Part of a small language model's weights: width 96.
Each number is 500 + 25 x the weight over its row's rms, rounded and kept within 0 to 999. Layers, rows and columns count from 0. Numbers have three digits each. The size before them is the row's rms in percent of the matrix's.

# layer 4 attention query, 96x96, rms 0.152, rows 0-33, columns 0-47
136:527477481510517513513469474497460485514522522526502467511511471504486524532527439445493489541504496499527493517534494490497563514494463532520525
094:471496509510531495467486515459497496514456550521488476527490508500479515499535513522523469527497567495480487465483514496470546531459488466473462
095:489511514517473501520501463468454475486511537533526498497473514504507480545534469497509476526515474554519476535502513521547496509520470503512507
106:516545535500517490495531512560529447518511521508495479503529545532509486516508503504483507489458511482464495521481548535491518519474519473441508
102:486520513465495522518525460524463484475508511504495509474507473494504485478518526493546562483529474509503504511498491490504486532480517491486493
111:528477468522508485506517506502455558488499470500469518496474446477505495445468529523515516505499463535475493522504466468523481469528513506502428
108:490476504486458495500502520462522509493495473480516527490472501460499552512506455467453441512493527493542514513489535531505492500485475490550528
084:472504529468495489502508485527496504497536479519525490478487541520477533523530484456507485503481528475550542474501516485482513514447491452527543
097:526514484524500525510474506478471517477488482497492479493495469503499459483474513534519531517520467514478458505508445483476501481542514532512486
105:465445530472441488512515501467528532469450503494514536485468484442514552479476482489460483513507492518538509537462498511528500535524521522535519
101:539536480522567500504486467526473488511520478503479475490521523547476452489498542520537529514535483526478508486524485443482481472500486514473469
100:486470531506470523507495481449469528457470500466501521484483501480524492481465496510488508523512474538533469533512455515499457510556551539520506
107:537517468494563490487477506530516499529528499544502474513533521530485464522553487503531533468500518471464514478517532479490528480464440485502497
112:527518483526526487508485460505470487510488494482488482506501525521493453470484536524516506527534458525498507511521457443492477479536502505466478
105:534514435495551492504491509555515489531518491560511476486508488523486484507547489512531506474512512476454528469522535473484529468489476495467479
117:529529475523547505500520478522463492506504465487472494497498496525499454479493552514528515512533497484484522452519472436478475464517507491486484
106:527490481528554469513507517524476477505529501501512462507506533524466463503531525511543516463506512481469522485531541484469482480497492477471478
120:476478528499483544487541474491483468510486489440468523523460516529495491483468522514487467542543487512493484498499456508508450505523510525454489
084:447473554480460522499520492511511514495469482451482565489498499484512518484444514476480492513487480508538476520473477540510490521529542501492520
109:446482532485504495484516540532526461507515537475471492522515520499494531510513496456497485464489545503460509506502520534500483508464516433488539
103:543500457561531510485491523479510468520512507501532462515488565533438478493532472505548487484512483503462517471538499478470514457503474515514476
102:451457563493504485506556477523498504494502488462478519511471478503506539470441512493460473508518513519514518519508474501525457531492514480470519
109:477475500471518536519528493501540506515478508504455499496474507525512485521504483486512506498540494492457468515543475542512497509472487518486462
105:489493494526507499475448533515538483522527482491507489511531469479488488525510463476472487482475519506532531509465507474486529463521466447501535
107:513473530532500506489541518452485475467508506443476469518438523458495471482520482489496491492489504481457529488485502499479461479494523443531500
104:504550528463478522521504478490505546487493464537474510483516509490474472505518527496549555528490484510526458532485509472503490510465483543511482
098:445468531470508488501507518550471494497543521477497507508511475473516500506467522492455484468479541498460553513509534522521488531505501454498514
102:515538507497488530517503513486502489490524509509483508521525510483475461498523521464563527531464478499510469493473496484493519524510485516524483
108:488454561515488513499548480464532485506475486469487473511464545501510503483478503528482456516522473522497504519524458486520461500519497516502485
109:507515428509535516483474511491541467533511538482526468524531530532447477512522462495504474475496526494486534489517507457468534479502453509471513
098:497486479507534489527513522508483471480547530505488465525481532518472485501540482513518508462527540471446510484541547519477481480486485478510476
086:457462560469461489495500485515506535501483504448515536521492524497521512473452544507485472493471503525501475546526479509534468543532530506487484
142:478485513505466502524531502457474505467498452519528522508484528474459521490457501539515472531462519540489478522508545515512473503488542473498500
104:480480450471504505520515539491549506516481474513459525500475520463480512498500506520523536490518539478490522447474499468486499482472520497482505
# layer 4 attention key, 96x96, rms 0.151, rows 0-33, columns 0-47
100:541533548509452503482519529518478505499558455522534495521541473502490489515484502512494482479503474445486525509501512535509458501512484510451509
124:516543528486497520498500471456490477504552485520487528515572502499536495516500465472475525469483498500502488535499499508480492468512497525461521
111:509509520455532491500501513471505513485524462505487473511515495497511472547519476483470502497506524497483508499499510509467506467504492496462529
087:461479484459521472501475470438499508501409506503501490513517501483503490530446509478460507531460524510495465515524490462498484509515510540482492
112:535484487499462446477483476560518496506453556488490481492470471495471530480517549498493496519524493490501521489505517509517525531486495508523482
096:511482484487512518508513535500535510509499500496514472510465475488499516492528479530489504514526502552507520475527523488493496516476502465491521
112:484519509506519536474486470450457500468517496499487510474502531501487466525495494485519494443478516471488493513498451526479478444522517519519488
073:564539488527463454471489515537468507503486508468477509506519473502501487537497519493486515513486524481505502478505530514519566503494487537549460
079:466485496481537479540521506468503439526514517544516470532479517509466503460496482504455509471485489504516517495467493493512486462492508480455511
124:492496512485512572511482476461476524458504501495446530437486517483476470501508458491515484468488519489491481514511453498493494474544520515508496
099:490524473509526446508548514516514432534498523515542453532498492529508535503507526482484505507506490479489523473495517481519515488447464458460508
096:477518479452519540548461467497463510482486520527456516458507527507461481463510478470464510473487515472496504540463495494467520454500513496494516
130:511497509533527431460571537521520434527506516507548480545489462527532510527473524496498516531516501505497505479478507511506490500478500472481479
081:518517462488519440527519513516510448537490508541513496529527496513504516475515518485472525516521503461489511489490531436492527480448466482449496
118:491531493506528456496532549512540441556500506486537462550512496521529514534494530482490520501534507476490508473490531469479509481456479466463511
087:487550477489498465505519535514485449534484518507541490534533482504504535491475520481473479529501509489485512489458524483507529500458472483446527
096:504543481514511448501523522524489433537473515521541475528513475514504519487485516469476510544496537461488517495464536508482542500451464487487495
103:507494442492491492566464510522521522512480497508499500492516522469472547449505481481488501488505484515499498515485502478505526495492483530478517
087:495464492504482558502482482475468575475522491483440516441479522500483479485529511528520492477491474537513491511529467504524457524526505515530493
096:519473518545492503469509484508479501499499487475519484472487512533514499496532505509530492438464469517499483491517484536520467510518499509517518
095:498527506476512472499513511507505472540492498551525490554535506494511498490487519455470535552511508484504530498444513505488534483472469475494498
107:505478502493476519508463464503492542480495502491479483464475525515454514487529462506528472444506460566487482507530492518513495517537501535493516
111:480491516497525512507495512507541512504519524496528471486474516496528539494488492503503544457542488507481460467485500457518511476477483498507500
100:492457485509491490491495456469486462501490482492539552489488526517513496497518492496524461482449466457537527497527514517487471477518529507449552
097:550488495547501446464489494501463475520466517496558501495554457498495516472483522509510467524452482496531529519505495548514476497500489583505500
109:480512485500517502466545505498536507485523501512471514490465461486531504498495507516486517523543525494512502461511482494517528504508489486516450
101:503470466535479511491486468517471487499460535459516513469494502531475521498517477520543482454459480514505479535500485530500486526522541531495540
102:485514514507498479466548509486525525496523489504521477513473495462529496481504518486504558510492498477538525484494505507517511506500474470535455
112:521452500485513509537456458526530516506501505522455488486502524525482504461517481503515493508511462562483484499534484465532491513507463557484498
107:491518493476498472530516478511508460511502492550520534546517527509530509492505527461516494507522486460500518514445527510490509481440494468471545
097:485544512509491448477521498539490456521475512516577466532523496469509520488473489461493529500492519482518486528434510547486534504472485494497490
095:501492502514487501506462483517490551474523509470451481468477524529484512488539472538524510452496469549481478523547512487531491507499508528520496
133:518508528493500535507506480457495500491530510508531502509516503495517494538517479487448468472475444506506498532483486522504522502525500523476540
108:497528526477458472527502495488458501491502479483556519502510505510514510496472480514503455538477480559508476557524528510518516543518496486504505
# layer 4 attention value, 96x96, rms 0.118, rows 0-31, columns 0-47
092:487487494511523519444496566480528499515446482468515499480521489460538512516492499503488511482459470465482516485546506466468518533487512532512488
073:485521557517498528462507525532537492506465486491524493480505516502533468451485521500530554472487530471449521479518478498473467495541469512521514
083:497536485497477526512529453488466520544533555508509506475502507499516545503507505481500503509484500481521498534493505482486503561458498470518521
099:480530497521471534466505529477493496507518442499512505442472479509487492497486478501522444480518521505533505479511547485456493538513492502491536
097:521471508467500476475470520517506477512442524485495475487542505480509505524519453498513512543526469511532476565523498500489542510517511531487468
115:478497497525479504554491521509520505486496468519520505508440482509493553530483445495505461507530494545508518476492498517507481510515504475481546
088:462504451494530512534447516489501481491469522506529516515477506485519513539456504499473475525520474489461510484503517492454480535486479520523513
092:483514509497460550497498481552499518509494467493544494470484485496499509444506530472541509526476509526568520482491549519502470527499485504521482
095:478507508512487510470532488530512488505506489488485486487476463488463479447460540501489494532500562495539519477504494518509471521509476506484519
093:449478469467479526446507526534534484505472463481474502480486490497521489517504536447497503455535515503536522492453548495485493559527502527462518
088:516530533506513505530529488496474516484553468540491516530512504518495482488508490460529453465523507513486478496477517508503506463515482465502525
096:533499513515519485520470505492483502500493481454513516482474529545476484474508467536535519510506521523506517481531502519521500437465514439534495
097:463520500467491517515459487532519494508488530547509471520540490465502485467488528467479471529487541499527490519483518506471477563513468513506498
108:516477515472487473501446512505494533519496522531490528514539515471544496507526523506477526469452488489490476523515529493480516486494504541514461
096:521503520499540471474504514518480493462518469536463499508522533534515464525524477526484501460490481491480468495499459491474505445517497503498501
089:486502527499488504476489551502526506492446464507507511516513438512517488478470499499485494471481516479496514469500508484507514489539511505454466
082:486481489491529458508482488546497484473497531506474474515515501516464476469531496484558548515502478510481501502486429519502522454510511526511467
087:481495459492501470444482559519546513476459495485491499532467470511492473494490515502475471493546498527488504440485499517520493468468517523500494
098:496489497515560444475487531533509506458495479480479495559525502523489446479495505480496499530517516501474510450501470485486521465530494530498440
099:501499536501464514490507468532508529508518493498517516495531484460477496452502542500520531509443515487523532525507515483515493491504499514507471
114:485519507498497517531512488507488485493539543533490493486517515531531486527506496511556516530466508477465483498482495479433490484516486467507511
099:472517533477498485534537472515512493507509536557456493491495496516498498535484460505505491510533476500514455502467471523479498541528508490480550
098:499515490518465520548517465484505506534510531495513504492496481482488552471489518492518483522514515512554530529501498501544490542480486465495519
096:490458504465496502450461496491498524509469491524522497527517478474537505509512561506438538486462504463502495496560539525479517531481514535506483
096:535516463537517527471538500516516493507524539483492516502518493509537505526478474484534520505504481456417479522497458471500509463500510496492510
102:488505520513480522498491516488518498499462465493513473453471547475468508473508520516506503484487543489508543466486532512461467558481479491509518
100:484526498513513514507514489457537481499465470518531485476475531487485501483468476513503465467511509530446486536529523482483499526506558468476527
081:513494442473512508496484489483495519512506504480480519516524537485471482498540471504487496503491506515559489512480527477509484513450506492517481
099:522462527448502496473532496553489495514515525458490477520545522492456448516504513491477507573530465499511461526467510526504466520483508504496505
092:472515494520516517499535495496506476465543455488499489492458493535461526474479503516549503513490515494482533495458472502543472483525484446488540
088:482509479528492528524510488518512491515473492501503496493450482490455541469474520498541496528502503528554542498463507509535489542504497469492517
102:495528468519504501477519471474503500499553467492498513543486460527466559485508525517489487511471505504522519495528498513546503472477507478505516
# layer 4 attention output (transposed), 96x96, rms 0.115, rows 0-31, columns 0-47
090:514486504485505505469476521491528482505516540487487455465553546499499508490504485456487507492491500491542514516471541468500459538530517473463484
081:510521433513453490488480512504497510494501514527532456460491520497502529539483478500556526466508545472480542520510552495519519480504511453505504
096:487540530533475535505513487457473486496503488460474535503490486547514467477508540497518535497482463523546433464502434503480532499530542530498520
095:513502485511480524504480494443472527520484498519553477437481508501504475481467487495544505473506524510487517531528499536503513486509502510476537
101:521462523485511507517511499550513535512486532482485545523560490476487538456502495508490468524470516502517517526457487480490493503493500496445464
108:470472561508506487498498476490516521478496518464499509491454504484544498438501513506450497495530493518477477494537483495488518538492512519495524
089:451510508525469489502477512478539463497489518460437488518526520556477505474521502519446507438499449479517517499502488521539486507548500514503482
096:513494490519445567482453512471485476526481514492501482485495483523467471499490474528487508452497461498490477516522481525502511491529522493560558
097:470510465511511484512491486481482516518504476503530487503484492526516463532504469548505502474502510504488528493554487535514527430508490506502528
091:504443494521450512522447501488494528513458535499512471496527508508486481511494497504531472473485481502516514511483477571495510475530524475539550
092:512496509494484518507486496486475533484491504505550505456459499512506457487476509509526501494541547524455509516522487514501532477482481492531519
097:503529484475495519471492501494519457475487490530445508525451476494462533515512490496488510530517520519490467515505542454487492530520497471487452
094:511498500552479530504514495499496520543479522478469517518522473510475476496485502547495469466465459495492552497496472535507519437523504508517559
111:545518494503507545484520513517508489505517500493465500501539497488475514504493516479503495494494493488505539520422516481505444521458509473524481
102:500477492467534473494503501552501523491505491545513490473515507485477531496515493468505492515507523476478565515481545468530478482476464470508437
093:526458471488515497466503520509504522512511527535558467485503523466501483512488452499512471486491530472488574534496556505495480503461483452500522
090:517501475481527464503488516557513486509507466510501496523500501491502509540521481554496474507519524487475530513508529477480500464490451476523454
089:511471484497536478494493491505534516479478503496484485519523518480476501493500465526431452531532497521477548507512528478515449504496510474522479
108:516495465499546456503482514538525504502488492546507494524502508485492516546509463503488470493507504486466556523520557491524469475511471471494470
093:506539475517479546482499514471481468510533466508495487515487476497508482559477485523540534473503501512494476517504510526473488482474524513527551
111:491527488511451522541497529514464524495528507496497473459489477511505497517516525482529512458498534506497463517480496491512553481513483513523509
094:485476538497522497520501477543473571492458519475503547490494485502533508461529536483503478523475490498503500472497458490511529481479502501496480
107:497538517529481519506508497450493480500477490472485539530458496525517458492484525536516527504494484532522431469528448517464537501512539519496544
096:489484509505485524500501503496473495491529540492469483460557482490446518506508488436480492499473505454498527502449513516543446507499485486545511
094:512527476487502476494491552501471508480520498487547496525501543514582489528514508461543493475496537543530463490497491469444498503524535533467479
099:481503492501447495512488499464539481508494499539481447478480517497502520542485479507522534497505502476476474495506525515496535523519486498459556
094:452457558496478500494489503495499532468489535464478524479541513509503518483531490443518478497525541486489469487512486533481511559518514497474506
086:520499488513521530500523481481519475508481466495461499538502482506439498474487517514486477542478425520519470475458483508476513486504535504501482
099:491471523487492528523503490517478528507490491474478517544543461513483542514499499529451470535498448543501474482496443516509515505516506538485488
097:441521488479495457516472522490475500499495484534520462500445509508522486533507486530525519502527524502491477501570501514498539493510477491508521
094:480509488507471501525478520476503490513481512488510493536452512513512464510499471558491507460496491512473449478540476531463549498530518504509572
102:442515503499549464466507506453485473493535478491504498508462484495503452483515502506448507511504464510498450465540478506505516493503519540511505